Weights of a small transformer language model.
Size: 9 layers, width 768, 12 heads of 64, vocabulary 16384, 88.9M parameters.
Architecture: RMSNorm before each block, rotary positions, no biases in attention or MLP, untied embeddings, normalized queries and keys, capped logits.
Training: a variant of Adam for these matrices, 870M tokens, 13276 steps.
Each number is 500 + 50 x the weight over its row's rms, rounded and kept within 0 to 999. Layers, rows and columns count from 0. Numbers have three digits each. The size before them is the row's rms in percent of the matrix's.

# layer 5 MLP down (transposed), 3072x768, rms 0.0405, rows 2808-2914, columns 640-703
102:515511459516401516518492534373444473487548449485514429489469511541607497451497594515536463405495558526499607548465472434465511495480505456524547527545473544499468538515428454451504469507498547
108:476491505481471538532529457480485542432515505476495427530557479584547456526498530558553496449502479393530563441439567580431464491509455540550500459469461552521585534517506505545482451477456458
104:468474490447517436489421562485544362548568525602484601566532543525570596516469411606585563489518484507477535515430441499526436522478543561581524551503484468486518450585551528398531507506459455
098:477569533521506477570523505598414419433476518500467446442513520487552548541433435542550445371521468551628542453494512522453420503493457521440572503459449509587509528532492590531532531595570412
104:468585480498595490529521569478502456492569500526453469502525466491503608500507570411502566463475364514603580512501544471414497498587434606462465603496487519490410491538392511655463541494487524
102:522472489516543397540542584488558583446465482441441494489459508403572438515504532500479539467510479568521457527546498539574545469480417557520553534530527510496486499466491541444433508560454498
100:423482467569529388510536422523481458501496426450459483487472572595524427623542470516541473468465440500421512464509467495510512500522536423453532504450435496457493541481495513466508505522451507
097:527395548540503423484478574510510486560540505515529589480526467442550422544581569511526516458522478424441520521519558512427539478546589476478455434599614446536502493652517535436486521476523486
101:511523499488510519514513491472488401464503570560494586513582507443459520546518479546519482498440575488473444549550428565486462517542565538581474493556550423377407569501504604486526418461530535
097:492565512466478559611521512488581486573449564575467460455526516576437518555589462475504495494511510467443502461541556485447564520526461404542523465538483583483407604517537478482493513537501470
101:560590451473536479483446500518503526630483591495462500437573536540495498544444636464511577595509537521491582518418518462478491469425521469451556557455445495518567539498505510458484474430512600
106:483432438519406509560421544467508538502561514540473512402508534507533442525502583463535587487494521512538545471573538580559482559536532527524585513535414547576492495481529436556427569471551458
098:497484424402501501517480549510554436543473523512501534542574556425496495585431513518496553561499554611383529508519459497536521409554472450459426477498433521543477506464516415524530628541462556
105:465548427562565491603527500487544488500479522561528445524502473497493521590444558553542454463331512434531584528519513533446525504521458559468532443455448438490548397503542547454578455512454454
098:441575442453534551468440456462529421522487448506455432412487411570465485397552562560542474534458428480511497516487485436477523520503488481497541497570434498452496395525505550499384450549484502
106:481580484508458462580461478486528504586530490451559464496458497443406550376536532526462467432479495438556457387523506591480486484536473492560455513536475542537433525486420473407516538508506412
097:503413461533551428488453586566532464520450608505430517463538412476445467626540531455442498482468442556418445529479520505472445385532492461460444433490494512486488485566505520429459519470476466
103:529526514516542594554503623418568477531453465464538492638405510425495542508470482491534489394413502430564492576460498521431538443520454556462540465535583479540579548545364570442505452486559490
105:461469436444477457524479551473530471477510515473449493454445424435522549517481595441565469450517567431450411438450484529507615534407526386507486528511476462592458536481562427581477440588586562
105:531509458484483553496472508537613422464496447462574470547496516530575545542452414454509562499406534564501525477512538618537419562461463577571555491488398500527547459472445555564492509449529485
102:514540483423475502472460487542452515529511542507560482498507589463387470445510518441510541437553407492495502431625440496437520567487487405492526469397444521402455503519417492534508532563510536
092:573464628531535443552518501496551576546507431514475470471472465459489463469633509418468510461489546560511448439462562474461481577406533500432501508514527536589511592502500533532573512499507525
105:555473496488621463516496438397422552474444465555538540467577541575570563497513509512511461555436504492480497511512575512517469467415493350468534531516527487496589464433556573473426433490509426
104:485445536461454482614534550509531507510397442574448491364478425401463413540406455503538444588512593536489497620533474505557478514411535534471430497499481546506517510507577498466409510471418461
102:519522495499580492416486540435464559519432527586508471515561565503448499573504411496532447445491514436490537477470485508597443511501542477591483589467571518510454512432466479559470526469603474
014:495493477505475540405515504542460518468459577485492416491427492449438578463580402486440554557555389435537479463466492466445467468492516472468517535490427563487461467531533519504535457447496419
101:520535525520510550505419548448491465538485551553469433459430572490449441492583459446456528447504553414531555462462484450575561514583442491467536497482607508518442556388452507490591467542591564
089:476433470518549542487548504599559538544574568529538522531597449412558424559502541532539413552466554432503450489382557569585481556423466464483544529585512515495454531537519535419601516473500519
102:508466442555531549477513474430412542588564489447508571533438529448554631490476449543527456531384524420535477404421500537476426524552589486509500496506582473524448521460501509478480572552470487
097:524445552519453560427530495526583525584546544501571532449598426504560581491513488502570446524514527496447603428509471454484538506510523551516536354525502453488581541458500506433557448571538577
099:509486601530521547440567507458376513473453553499480447619593542431471414569513486547534579519509514489424488431486548520476473525415523573541477587468537511525516458496474490524534512454415506
100:452456569489549474544464480505460539583478495636480612453522373446508528476596509536511507486449443572436423476507528477516531433480466608499564490442476558494437480534468492531560496416491590
098:528431564523471549490556520573440465531479449475508520545502480483537460498414474473572487432499507557574447547438504458502534450533492452525500592462561497423502553499540590458588479527499459
100:397491519447496463602516480489537500610504491506451564436473610473451477556476570508488493479479471486497600411486505482520509552491462428458495458459575501461529497500568449518540549544558446
101:524568459518510529535519425454443512557580564572490501433568554545450532562423479491435473526516392491595634452502529511535486556471464514514543586466512493548504497493534493529524565519471480
108:489501513507568537547506469417539469583469516537526440473554553541510621467484491438531461518556544531614520543525375558455441435556553432467531529518519578536466504432546561458521511481567508
109:495495386522450490482614547431542505627559584593562602527575467447583455595521503599593413508414523452454528478476506539549495486520536530404487423584616495485469479456426513526475488550579524
016:531520571482494496528505398495531467519472496422534546449540478493571521546501533547473481512566560443460569483612440470490444459581543565434527440433545519531444503518536615501438570478547465
101:424447514506404570564548526477582452576544537518517473494499395481503541531485475436494532449601493499467545430505491480575534536486420537525493528534545451424514559485480444529608528510471552
102:433487524563470543489449582475526402359500409524536459496461485473587501540490536459515494554520539414491489583558534515461509499548525544476465488493447501499490472520616501388452450446556480
089:536406537500442361602576475459448550656506490511430603520475495538410553540534519505480530518538508501506441383538509522497541460597496552438578478514542516624414601522564588605500542466522570
103:474468512494476475503468470601517467561430523584403472538515511523544483492479535533552521508565461601436426538441458558544579564434576474495503545519440494524501586558458439450467455502532483
098:531529442512518464496488575502522554616553518430561563487500407506415445534500467521505452456461494541504515528508385569509539507526424502462496501538543399461431552465511533551556540531502495
112:564517507507517526439510453506558448632535552512481609540529453536428598494524414474479519585365509474478541473471489513421543509499468560403413511515550524487522584476587553466556429510557581
099:527416480525517482648569487562552504491496455445575511562471543524414577451489556543489409470439515452557473475493516523535510494478496496536449469488523541504518559486509507491564432463516494
084:527485500485473495477473516540533502524510547488444526511518582456552503408619450451493524638529495439556412428422527484546435497557468485455514450514510510507533492554570571537510505508529491
093:492535517500542544530503475534438515565512590439459611486525496466521528447534426494626458408504484500575630531533511487578417511613491524404569543551447447579477592449494524569525513584514497
101:522534510541564589494518555470455450515476580447454496523584561324454403448577522468499508435575500453444462446492455452448508521493417496463528450502472393454498535509568576437456497518439600
015:504478413481507535578610586498508452439521415517471515447499388594578518580516474464496469438443513563514552554413427442467499458457426491534406521459457499456529649518541494497524473521514523
101:603509540502410422487510484478449551488558526507528489560468508436435483533516525530517508466464513495522481477497416532557421485456562468506602475469461418458460565434506407438472488480565442
086:517504513481506502586513573479347495493452524545510515474455573509486514424508428512504559475434521448583579541518472480554422493454506429562411538533469469509485482518531477585490521504504393
099:488453433438504578466476467522542464545530514562556500493553570560484566513466486552480518569425513540384429450481507507533585459537418525531500571548474536453495565516401473468510509508422527
101:495490400566532521519459450494526500497518653499481500500547545526499490434646499431624419497553542523489470450588444454594431530539474474547482521481483449434474441389502530467497543475508505
095:424539467538460574461507557572535492457539497585531530512557559513491511494507455555477507556391520415615474493565442532438456498442469543530671464514448601509510532420546518468565526363409564
103:455428513435466435501527421438419502477513535493440439434486550439489485462567543382545449433475516590551509451572530590535559493442505492482539523442533485598471527509572525655472525440481540
102:516501557561613571470490472457496578439577620436518508564515506376495478497433468517395454456522446581506396448540452500440480504495457481546462490475532396528415449526546500438516574525498554
093:473480464567407554507463417513473484508412499547465468479562571405501442457452583543581517520509548544471518504478502565511556478540501542539613571506497454472559566481530574544459541448534514
103:512504374483504539507536451468463547432485478451535561528532531459484509531496447615610467520552545472458534416430500502469495495414347522504629412492517393494487474500481482499421494534394500
114:433569505476601536471531476575593488493428435450476503476476494522496472521420504542581506427509525542517400535543588506542467482600465618477501496538456543530510477535501475379428454390415415
098:462478453480443453573469598522502470557534503582520503393509512563499534563371496452457496505461478576456550510538591504391445427511536536477546505546531549464509413488516488438451553494414424
094:524479518430490520482562522472534530506586531505521513573496440540550470485508469521454578516533540466552403463471448447525505550437524460538473554475420481449469464460461539493558506469537565
103:371571429452599527533473428529523452503511488523439433463505487451552476509405443504627501498427487426535631515559555445476520508364470581462423442473513436521534485527496489523486523517481564
106:575473518490462661553549540493485517421527483525593551533472448575501420459440466508544448559544469405418511430462483528527425521496474433478491492492561521449555442532515559485590599555529512
098:576495564544506517535527520566542499418446506426537470521505525447552514491453469542577485473547530562545511544504497433534483582490515467490475544485471527466494512536453392556423401558451557
094:484425587548489493472504528372520494495505543580491471597522535427528479526461469493526448518489468465415505529539519530508465515518418550617492576541459563496506403535509483466500512479550501
093:514414485449469519542533553478495445457497509458518569471489578520518409534472367477552538421552478446495442461514426563650451477505448464478463640536544604559481533458395542402548573512489586
105:420499463384465476415485501522517563444531470448482605540523504600413474551506464338542585505485592478543555520460442493468519425503501530555542400569457472409524494531580516560409556574586554
106:498424529474563593563395450506506537491526502473515475405559578454445580474494475553530536455552530548523605543451518532570475537582474463495461575482573497512449475443503473512536414512476472
097:462530543461429446553538477448477496519389488628565523465518549449453522474610508433488474576525456464643457433463474517514479483496531584489441546454485485514538505441449500543493656526506554
098:506513450495503449439480521532469484420426567592614525523428545490616569534431556458467540472512393542466492545533418430453455463556519505517469501538560474471481539406451567512526502457495484
099:448538587546522480532462496480460518612480574569397572466619542538514484525491561417524471546518466426489468506541525542552403580510514614425525488556573569547436376523483495479590502515530561
100:505476549563556519453536489598520465575469516533509473526445472507503531490474470433452488465437548466529521490458486569404398460487550495497494449604407519536577488469480534537455430473586623
099:527439483509500535575483467484558560435523404408518607450516502485477577468545486540560494513487531546548545539426540495576466603498549551486519520479475514561560510489543499477561409546578390
098:450570473532489530562528432500547469565568443496442504536488441545566481560450457479583507482491515569510465468418599456440503470556514464520478553573502579545592452498435477414560534417485482
101:418482475449496528539538452468540438544479480536499532500499486419551514507450491471442503589370489393475511516476421448541489500438454594512474471438480448592576582513486470431501495584542589
101:548530586499506566517489429361530540520547525471493560552594614437641363540521460385489509547416608394531569457547487502533549454526402466455483447590562423440445561464475420551456333571542504
100:500583548517442590507514508566489484471460501565529438597537542542502536466509570520533445450525542548449531374481543471450526510464500550477535470486576449521506478540508511594444445558511485
102:475453471531479500484468541505512447496544510484572492538550571480463524507496482521525499450491547421426464531532561522521533472431418577424548426517412527475594565539499442455528497466461418
097:450497512541373578562540489439431519580485464520500565448459506508552460459508399556538521529485549403539509377481439462507433522586563531463519402454457441461488583515475493473536405485487542
094:544508425484550494520496515518502499533486547500508522517483563532521474582515475523505504439550519489432545474452463473455467516520524511450452459569506531482472480452603502490488489484553514
110:474491420540405516521458513451505509533494441405475411438495514422493470474550566551558474384481508470450460599504524528507505481543518552541521536448384503520600405541422514438516473498516492
105:593466484452517459547462536470504449480473480468612489614507518459544587543570537523528440520469481445509494610529447400482507587416428424511432421509546548559497522507505526534473479587579395
102:488392392580500529542438404481556510445494479487440506550480466477533410530477443510500512495442528409496558524512497419477462543486435485553473500541436574555573528500519469437382482412539514
096:515435509563488492583435563574539457546497507458514383558448389520506453593483587501474524521516564411454483537532486409447485500500549555428504487495546494415536496510580528480462439468597563
101:479506558508492501478426424547566515473572481477510439495534392481491440523535505487440514489494520504526393520462500513497468434613549519493395477419415526536464429505415494524405573532600515
109:560389502526504541481501440538439500486510545492483487509460551540469499448452529538536472500538472527556540522491492559437532461497474599503493490475522448494555543508550587447453395403482508
101:488502532448486461621436443365467485452521535519451530453520577513520491514476406510466584493444507507485502479558446604466509547531469619498476470476461414433531466438497458448465558503476378
103:535431495480529491448467589464473426457459457574470576512507573533573545426482503526478483488472508577545537546493480529508535536525505593551508480532439496592531459451467551467476511426536532
103:481432531507377464528399554414578407432464575586485420474539502573570469484441519521505512416512533513497531492468482428566422516502584530522503434495501423416506441570530489489489550405444424
096:477479448473495469478503489510543443593461511488571539435465521547462569543562409465534527541574455456455425438509536517460444409521593548430543536532446495471448394555548563509469487429488401
107:372425434548479493463497456448529523516492446451471501499552406437502509530519494473575585531513552561425460463491563461533506507475384467496514503491481508407540585465532478485455436477541489
100:459497508414595415455441518492430400541515454569402521526483470533535527546536531452491592471403450552420478481482484399482562484541516494422480487522490489451451508454514523465491450502513568
098:499489512454489474564599489545489437500486501559426443457449569474540573495488524482596490539543507464576491533566458507428485592483499484456601532510499540507472526511530525464512532610475515
103:494516449511578469431461488450461505478536526453469552498562432465492496522434513611495530500471362493507477470448567562610494581392505424435521442530492560476505493451525429456459411498525505
103:498509433470483648539518465513513413524476517596533449494505529519536490579443483582417590533497490462459452504515492510547525455514430391512526527496471499566471493424475518419448500519537524
029:569409462510532561516451514453572541583580511425512538509500562493524505474585478571502558538513500497455493515492564482497460522475475559464483494489573519514426502461500669445556483505401520
096:529441517459517574489368513624548541526534491449437483554587513512459477467446540484555467524445509559501556562537572499489480468443456579554499512528547485387537524476439514542500478568539631
111:475579481468485541477571550427508573431542403471585523525424478534628509535528492504440470544518505538418608559493554602520516478424429479421470435519435471499483382551470466446567523429439455
110:517450476500522515498431453603539505439510428513536492525518440560462504442541520499530521547401529460506525440558465522453467542534562438506484482518520518491580398467523486534518569490496537
096:526457494567406510430554441472464461490460490408544499468541499475497464471564376518454506490505518487542471528492454485537469503538556512472526547464492470445591456517488418513430508545467479
093:550553528481556422522442410628472573561482539439545396402550541461485518628475481453549468494553429455521480460613486550459428503416563587542603529540517449475600562474459560542511541570480499
105:549392545458469435487515537506451498509437509509474511487424445568477457516466462443473475391448495425523546471446544590504499511418499589526510487454535571455554517586445587499492484551474418
103:518519497520501546431471518456495504488534448515516505500414448552570574649553530490571498438502525503442577460453477421543510460436433547551524497505440512445572577498500498501485455428504504
106:417513419501530512440517486471502548574531448492448478427497482526530483493482508477552465505432554552539525479510483558485648528551569473455523537467462540477584448524428554447526473550508445
104:442543446414579493591436471506504490638506479424531548448476473566508467548413581476452520513530554468522387475501616531419484411568527378438400454448481551562565524383523512505530459564510482
104:488509480499492465425538549520435461602467508512465462516474519563476524418449494479526475514520574560498507442539490504489530493566448478474452458555405462454493512555495449478588478492499475
089:514493452473511551483530485454473570568520519542458414544529518534484475680488526425509446411518509469477535452540517589498528444495505461509526530534572470412440508536562551487514489489466531
# layer 5 MLP up, 3072x768, rms 0.044, rows 2809-2915, columns 640-703
109:566542474542518574518550453428625508643464505439588463524487436498498508462482420493561389565521590546529456460471508488496492502443495434443469511529590502513455488404415467571536503477567464
104:555536596455521537533576511547421553485564434445476486501412496483490545506496504386576424553450573544494516470475494411498555517441536492444524439458521552547428519447498490494407491559547472
096:587509421546438489505417604526473504577568465554452561544464504510508550537485398429543592418487556499485546550523542454420530534504483473533457520495528560507540519523531470419503540500483550
105:515504556504511537588564445376445610514482507510407501538452588579502559497562582546507483542582444482534531600501503473533550544545465513515533460535387497489466568473532567490460451502511573
098:485583458504442483478477494522438508556528492504440438456493502533457459526518522394527520409490482457456560443531521621542502452447491528563453522461428424461533482519491480525491495479506442
099:430538488472450422517589527407435607490483505471495583468509568521507580492531554525461441483544477655547521479624454484554532415489485438543500488360488475574455503547522554566473517565427508
096:532487487488487490554448452460430466440521486496529456522472544422508567484466602577514433461526489593576455546484513530426580535534479551519575440504549493601515550541531536459558453525417482
101:470544467517542458611588553511466565498576499539515490356488490528568631475439495509488497518498435528510524446468539422510454525480526549500421525549523452512438541516501505498514416456503555
095:486517508471469462507536447523429507512554498433511419559438557452459549435551498486522607486478550573567512458436465546570462622496511526448523445503574483481475443529454484526516473570467464
102:618523493556549532510540428445466520470447444395515541522495537532533604513408466493474617537548540535573479532533553485556442545517480554448523454440521436460442601535497571481480451532599551
108:490448459418530498509492545489438563504569467421463558389510508475514476495450492507521424514544509528496449600565400570559511579525517498469498533449418462556571462486476443493476540561519450
097:551620501521406393481416516411441444465681497448404475457483548511478571477555507399487545506473528477454540589472428422546435440494554584449410482412469439495505606523485459549528526514525446
105:502519623509499459587521512444575457438485493533610394412518516475509482488478531473513392377457476501569457442567461491569467560481476523472550440452490545405439573504469514419512481511443465
104:492578495515472574551524524578537500569523405514474465430456536570533516501491441455555374506480497583440446465509425478489506471485532483463473593460557457476539547452522527514515498490475467
106:544537426534479456506484471414478471557554507497568480565516462520426522529416524466458444547436550492432476446464462557552468460501575513521496460471498525470439511522479479444495454452453553
096:543507442399585487556445527524447512421515487415522384415494455486515530463514458450539542568510506495520527471544513527560463579456518469400362481530592456454490600562520552448493510566520447
100:570495415395432465560452471594449523519606457519557441447461496475507492527386480438577515406475439536540495492542522569495531509500540508483521493520536519478496518470530566500472467501529473
106:461475409516536458577526524436480524528455473468508551417530542591500502484444539484501430481602562459490442442559457458456459527516534475423514490501493507443445556534489470407613482569491533
109:490544492431448422595507518537462475533567441516460424480537524580581581517571426590501496445536456631505488455524506346552499511494458555449493502510412446430510442505480557537578459505459434
101:538557477533491596480524555414425470526553504485511539478465465519403538571516485483501502450482517501479503519497417353554516517573602446515505404463475541517433529523455463487495534503488435
088:452518380455459515491564465581563494530454526510427487529541592482551501555502506528515492483491550476416491558479470472492499488492471568529506468551474437450513462552435420533518528464448484
107:581557505490451410531472605561496512474487503507519497376491543523512454507478555411486513508558490499468450532471549516463533456512435494513466577488527491504448532517482557524516512492437489
103:540561413433484542474430453503469440460468480553443520635530559580482551506526501479529559463519465499497596557499476506570536470567456457565479554506531552561534429497526511499476517451437364
103:565518529452478560468458506515560524589512490540539541498476414472518560450508495491549561509574469457455540469627443438447570508449488415519517386517485525460494509465520492540516527492525525
021:532565546446446541567564522557538526481363405496491457509494570463463492591566453469555533457590567484454452487513428575388505540451519468433417428450568592433483543525432533532516619474456480
101:550548566499481343482522452548494510558426475413481433502469607435497511468597440486620469541492546579564458619495504515528506522554521460481465528528531482430527589479477482548498564524478438
086:543467506484528484543522519507542461479510427550562476480453458577519481451426467566568566488400457597473486536490542534511522393469493479492406576469556508501508458459467566536406468503399447
099:501492524532525529582548545415469527451460431549480463482533480616461475466506485536482504496463489556416494423529461557542577464544533574490470537486524524494504544457497495452583526512497546
094:433518458468445525520554570421490571493514483614546474453463494419543491543526497548512506452465599489502510411555535478531559577486509488389532519488460492539587547556469390486532499451459471
102:549509531457544485476443511500404535463599454481450528485491559423533489465504519459588588492547584405574394475424468504442511568485446461462435510437544514438420577460451465506544549530513510
099:493558467483489567557468480421505522580595507450475474534539476489521524490524643451507488531507520517456448562486409514435486471551587443560542461438450571463454592478486536600569539422515500
095:545614488497546500557514499548474514609519538442611514540520574506427584461465572465569469496550470509555503514520467484503439545444455379475549491557424465516481485463426535465496449486430491
101:457464525369453513552464528525479506535430421522513444423464477585541439450489522526495517564505455551514544559490475534541587519407468496512453486502513544467412534462438544471444560539462577
101:494446476488452463520438590439499568514518394474482494470539487516617490467462524617471478581497460453379457503473450573493509494549535564432497468500511552439490585568432452559483591553509489
108:515536552526514462523556559512473438524492482496433483391382566508516514491431459441478452497562467433556489595480500358460456516565603492484445515489520491524506513600447423509503458471399449
114:539521481531632485534475589543534542542484463485552507468497566532499479541437423470516515494494589525461459507505529489523416509540510542444501502473453512499563545587532571435445521519520523
023:533485434453618480619471512517490501497557428471495433463522534484554606514517478442498481462538486470531502575540462431500493474523569481452529456380513442445484519453491548484500451590456436
099:525533492525627611479468561461414514421538495476501568410509502606521490469502603442523429449467541531560498507453519483556586539445455448462572543469513594500551529448438461530638520435518528
100:556542529512532496548514588524541523499539434406462467469412483525464550426453457396514492593420476548420399528460546525563520490578518467478514426439434572443493516532508497581503382515497494
088:479464555482432436541516476509516487536453498531502388582551492434507515493466520455463467503568534405452439549505502393560594452453450451525465468441520418486538545512513487457584494522502473
104:499517503584430446533427518548483575444570462388516522430517520528487465374546518408509444478546553538545429469559431447485622476512431507547438461478448510526493593474497608490497422549495535
095:532537400480444538506438496480491565547476470446511523477417542498467484566509498582520491584469474513544555491517490417472481499430562393525486585560548513455566427461441466570440546504423405
117:571622387451526489542498484436500572469561500393450474411459478551549531450511567412512503414449560562576491448498602513421502501439561494489439509512543434590488547362512487514492479587549452
098:496506453420534453482469536499574523478571497474461508511525538406471487575498518537594517465514537632380415480563479539409455496523604531491461496541501581524445550455494518521477510480576467
081:546469507421417577542597446562525518524462478553610475485494439480470486548500474612516416458450534497432466424521532381502526429487533483466493497398477480461510541478495542513534445498442449
088:544482527526469403489430469530451604528543501542461524520432491544499578509457447466531614435455513494461552525573496568510451466507533536470467510562487501531498475504499456486459586505508480
099:540491470441484555520546537486571494595493409397523468477440516483539515501557490469477438496456504524462505466459439501498444499415519463399569439547395480465485481482455449567493491509412443
021:597511520446542452568482569546475504498560490467509512479403499407557620534449503491596464572548594509501428474409524493517526459527574414421431493432553484490474503517450484487507460538405486
099:490513486522567511595449519423513507482465425468440513480441491546490467505463494477476476494417563449415478409459562557511546477438525365431519498635528473555494472528504536499497495600566480
082:475499532517496495463578426425533564534580502443544493489533461548490472560472554478496374513552509521378475564484568512456484512535478543454569425466520543526446502482476536416512449542494556
097:571499513534601453538517469385560481515448450438498569417485570396541466456481513448599470449407465628468402568432524440501428621519567510500474592492595492462549622465400452604603466591538475
100:531506458456474496642519455529442564568473491370460438530505594493503435492447471497455447477527630453480480430482585483523517600445545488528510479536521540524399484523468525497512505543478528
095:537508384485575502591495435457495487496491518462396425474518557449588616524522467492504497514527508596553484499536606515453549478403442504593405493492520478456404482562522477489496409627479424
101:557537484515444503543488560497602466560445480505556477513530461538563486462466474517524499474578517528500464526532474448512458512469467459461592537487513565509475492546434485500531655558498466
101:469499437571510472577530493435434549479519473485567466544568510426538456500523590507490464475550431636445506395558486480543544535419454381624524434496485504525486570447476496518654422477485498
096:520520456468451482537438493538502560510451494425487510545480592445495436467526494521548563424567543437508490482484478517480428474455561540580486509504559489389462482496424457437514487494495514
103:483582509520430431581516530482478507559481414470418465440516452534476576516554503526524483534515613581459429502574414436516503447399547573571522482468425495511552557475455481474515485485504509
113:529538487526528444531585532524534534496442443379521389518489587502593495560545512482481446520398545533546426509439521469486524524542663483433573520517571470501474531488485484509554514580458404
096:525527543383497447570566432458538516560521448536428408436532527490469653496576477542545527554565591523491493529536489487498507424441406484508435516492607495523521602632501450507568536545484421
091:455539513531467463574458502509474506525429476518410431467473525453540446500449579508481524478413515538525544499535547453514518502534424516442519502531575485530424537550542411507534531494489477
105:490543474528504530532551427481553512610558485469515425481450502518551565490530527512454474431506505526479485482578556506490451560350441398516487464470456470560463457515417532606579533461503467
106:590485472483428497617432551453570599509427466511470445464420521609498526522498495544456569518518531430474489565557544492467488564462519471487541569450546481549523505558470444469580471442476388
096:460522472472513538571527476564470618480538508533445602533522501486569529426611632546526568533493583482444484499504500443473525551466478492560508547508461460529504586530460430542531626476447473
093:524492476528491547558486497538512459471405503465532486437489527511435609519480556432512515491477490423459375541506492428490535477598450539476541421407524477518486497532493525577561503507472464
085:481620569503436463547505545475583538578449480403442496456396517461474476518513550521458445522475444488503427485429475446474542527458574576393462507468474424541464567467378482535547537495442568
108:577578472470477598495494513478475581448489499504484394512522597531464578539540607517489448593553609555476444569527517524418516459489477504446522529541506567466599539442485485444532450614513489
109:509523524512493463580450501524512491486451449523475507492544458532542552506505444600495564497508509487545516424405551526530439520456544511550455463507511500453476456486357419522497476484520390
094:641507491505516547518526447593458619502511494495453450548523437403536519496536430470546463446446510403480497557548501532447423562438487551582492545515533502421463480512392549524518446528457472
096:534485446522506492538502462404351477514543456460541570446394529434489492455492455477533542449506526627474532413506433498530483529536497549467501566550463432435455488560422434480464511467473413
100:526636435453547605481459561467471581480465436512410509562497513552441608492506549468543536594581543490476479489546582514487496516442486418518462562500563604504486470440435558535576581504583457
098:563510538453505431539488485411465466567408467459552526533429534423507539474464477503492475454474496508536481485528449475414480524493618498561398453560505426452419507402458562523551484534493447
100:548590427439490504603432558539465485562486526608494471389510452578451537496596517539508466471482553506449531435627507528526525523531548537584462566551492524520517445502417412409491481450538487
096:442561490481449471474542521458525488507464512486486518454537542428489494531608428504608546605441492572477435510507501462458520480453450516436472466485625431440545583528542472534423392540534551
099:527490557531394418509508508487492544478473471543476455555506576380530512485536492493495473498534383444430341460586492529528454381483521545484372501483511433431529528567505441438495553592519451
102:524655497494508466562467529465392536495425496463509373481516550543551453532497525396463467583507524552524532583546532487524556530463490426429474455518497500530455500497496503524515457580507521
102:586463454419558524525379505514561546528600361516601460546410473505583507521497550484563532533554460487512417516514424463489496521527501504480473530435446532472520523420530515480545592483471453
105:595504491436418492529500536474469539502585407522529543541484512590483451506535565604462550456516492443463512440455556542455602493536534420466559522503585487548440477525366505525455573453349347
099:474508455469472489493487451540496513580456500539431546537484587447588526580507426525480574514567553435481620434501536464461479530544606490465504487531441394459503542529477507564465474544467423
096:459480448549410484556506550443399561498525449492610365512453598459470557403494465465477456492584447578509495467503446535503569588321549454500466491453494516528457499437532398477490525475531457
114:529496376532428513586641527416419492500473496492445514342483503474620503456485500494527458472455505558446448436469506470578497432532568497452513590437476504534583457497492491497507459519505494
107:560556494482445532520413463413406448497451486509471462465461476465497534474446486487519475533538492509533445549477496552465545429461532568492549470433491513504488484570546526449575542472433499
099:528476567534535484526431460519507550511486327526412381564455456559585570432501465558499493509554497476518542431549499543393614501430441581535371510514539462512528381469541504527483618499510474
093:513570496458603586516526512569517574492493401509520441503539462460419455461435476479492562538513501503477483367518512442537459479452471542586476494448525470454465450504497548496432468463521419
101:572495479509513450500476560546519437479489343510468427461448499494497475525492444435534498503537582486454554516504450419514472522446470468541433517467519537452581483456407434492487556458451441
112:576528535455479445527535566457516493513635411524569571515407448505496490394517633563488583507543531409507430567562503481451531426414554378527520481450492545405369503459492459478471564506524377
108:484524528435420436490603475477478578471580529504470431418497519524503572394569451482483497508635474491602474566509486421432604546443501519454524469396488468450527514491487434668559554551429468
101:557599557515444535503456479427404469424467505573506476418459477414586531538525489514510501540519469549459452556492543435405497547451528479514483531505449373470501532530332486565532518578481505
103:501458501512417530545467471454369461452548503496584460507524473587591465503520525501464541502470493476495532564613445541547480507538615465564459380375544499543498501524480495526544436551468506
097:463488520551513606590533465478487567528501480468541413580528508470471487572479407428532481583596572476458475444484483441485575484487431426555481470452563416527555469566474441425570566539455497
108:475498555524420447513510546612490552449578467410525388543530501584532484475505463541578422478546444500502455590454545606462484550539490538566414444434451427497613459553423459581557472504386488
099:526584523450508514528519567453492486498501432519474338506469549526562570543525440506496619536645472493449401515511447453428515492536480416464496534493536474470430425479486580560468457506492465
094:507526546476452528520549479414466652466600497421416432458486524521561464556500632517503475530476512522366502588540414472427499506495537443431455493444464454451497536542506569472567451418463467
101:552555480558501487498556494416469507460508487522507512553431541617527492507501578419556489481533533511510514409567407501570506449521529512476467499535473571485548526452506527458499513474519552
101:468517456457529446475476528482500489513526496533464464432475601454490529465571598461440430494499555586515547458559428434496545587575533469468531459466547519453501443381483496456513536472480568
034:535572507419413485597626447551429488488434487485474427443544401469569567461486604433545523530466442482462501491480556559491521474515512430445544427505588530507465510478496481402566560520555542
096:518523534490468478550547542528376612502561381426552455487455501484498563492415423508520528566438479479522384568493453508421518519416556476484532452388521468472582498523467513505490443482530477
115:512542492440475566573556579529551507524532422433458469449448606468549604486571426518530543584461430594448530521560492530461544444451480404468536450477484458463437487523489513519532467572496469
120:507594456408517434582435514482467426543449511492487422436506504573451572471542472489510550546585433546540409520430448443470493549503498475495475568468554533542580536529510420557624568555554463
088:495492526473414469511508466519483511422481412424431429563422479522500485486542481482563435512504480488518440463521547544468468464452551515526447506506544474462418546513495459548489442528514399
093:489523531457449473522574568541601484474434477459496437501492483510493549545596507501462522385579497501458370482453426520549552555461470481442548555433536527551457491591507499617544497566524432
105:586480555478505488512597528421522455543492442487523542504508448473486499408581492404466497571508479440523421544505461516498519518495510439520470573437530538532480623464422423525453459539498488
103:465506577498536417548520497469435491505521435492489480408415569554506564531443525487477450477620340474505501593704515506527467473435585487487432575491498486570515499514522513444488482511473475
112:503527522464490510521526549534556499548491417518368481464426481567569510501511607533512491530512439472494465538585461515418447503526481597545410408490456441550566405542428567476442545467458336
103:564557490503544540580482604403520509468446471554532431594503499482512546537459440500532603440470522469459399548539465529428475481476589544506463497494504525503491487511537522446491545555447458
104:485594567514479492521408570522424539450625494468502558408543458470522537487568576549567421464484490403552508417503435571462537555434522505486412418424462509459461550447457472444500424488500509
080:561498468465416505514456432492604548488603472481576455503510429480507598448438573502527530520521461521551504597466521474427468407445525431541445549517476527564535518533394591502451476520419532
095:531460518479575396642565536498551469467438529568474573488515564579490503518478575525520482508464499462532551509508498432488530442480473533468449517501453462480511498593519496486553564505492447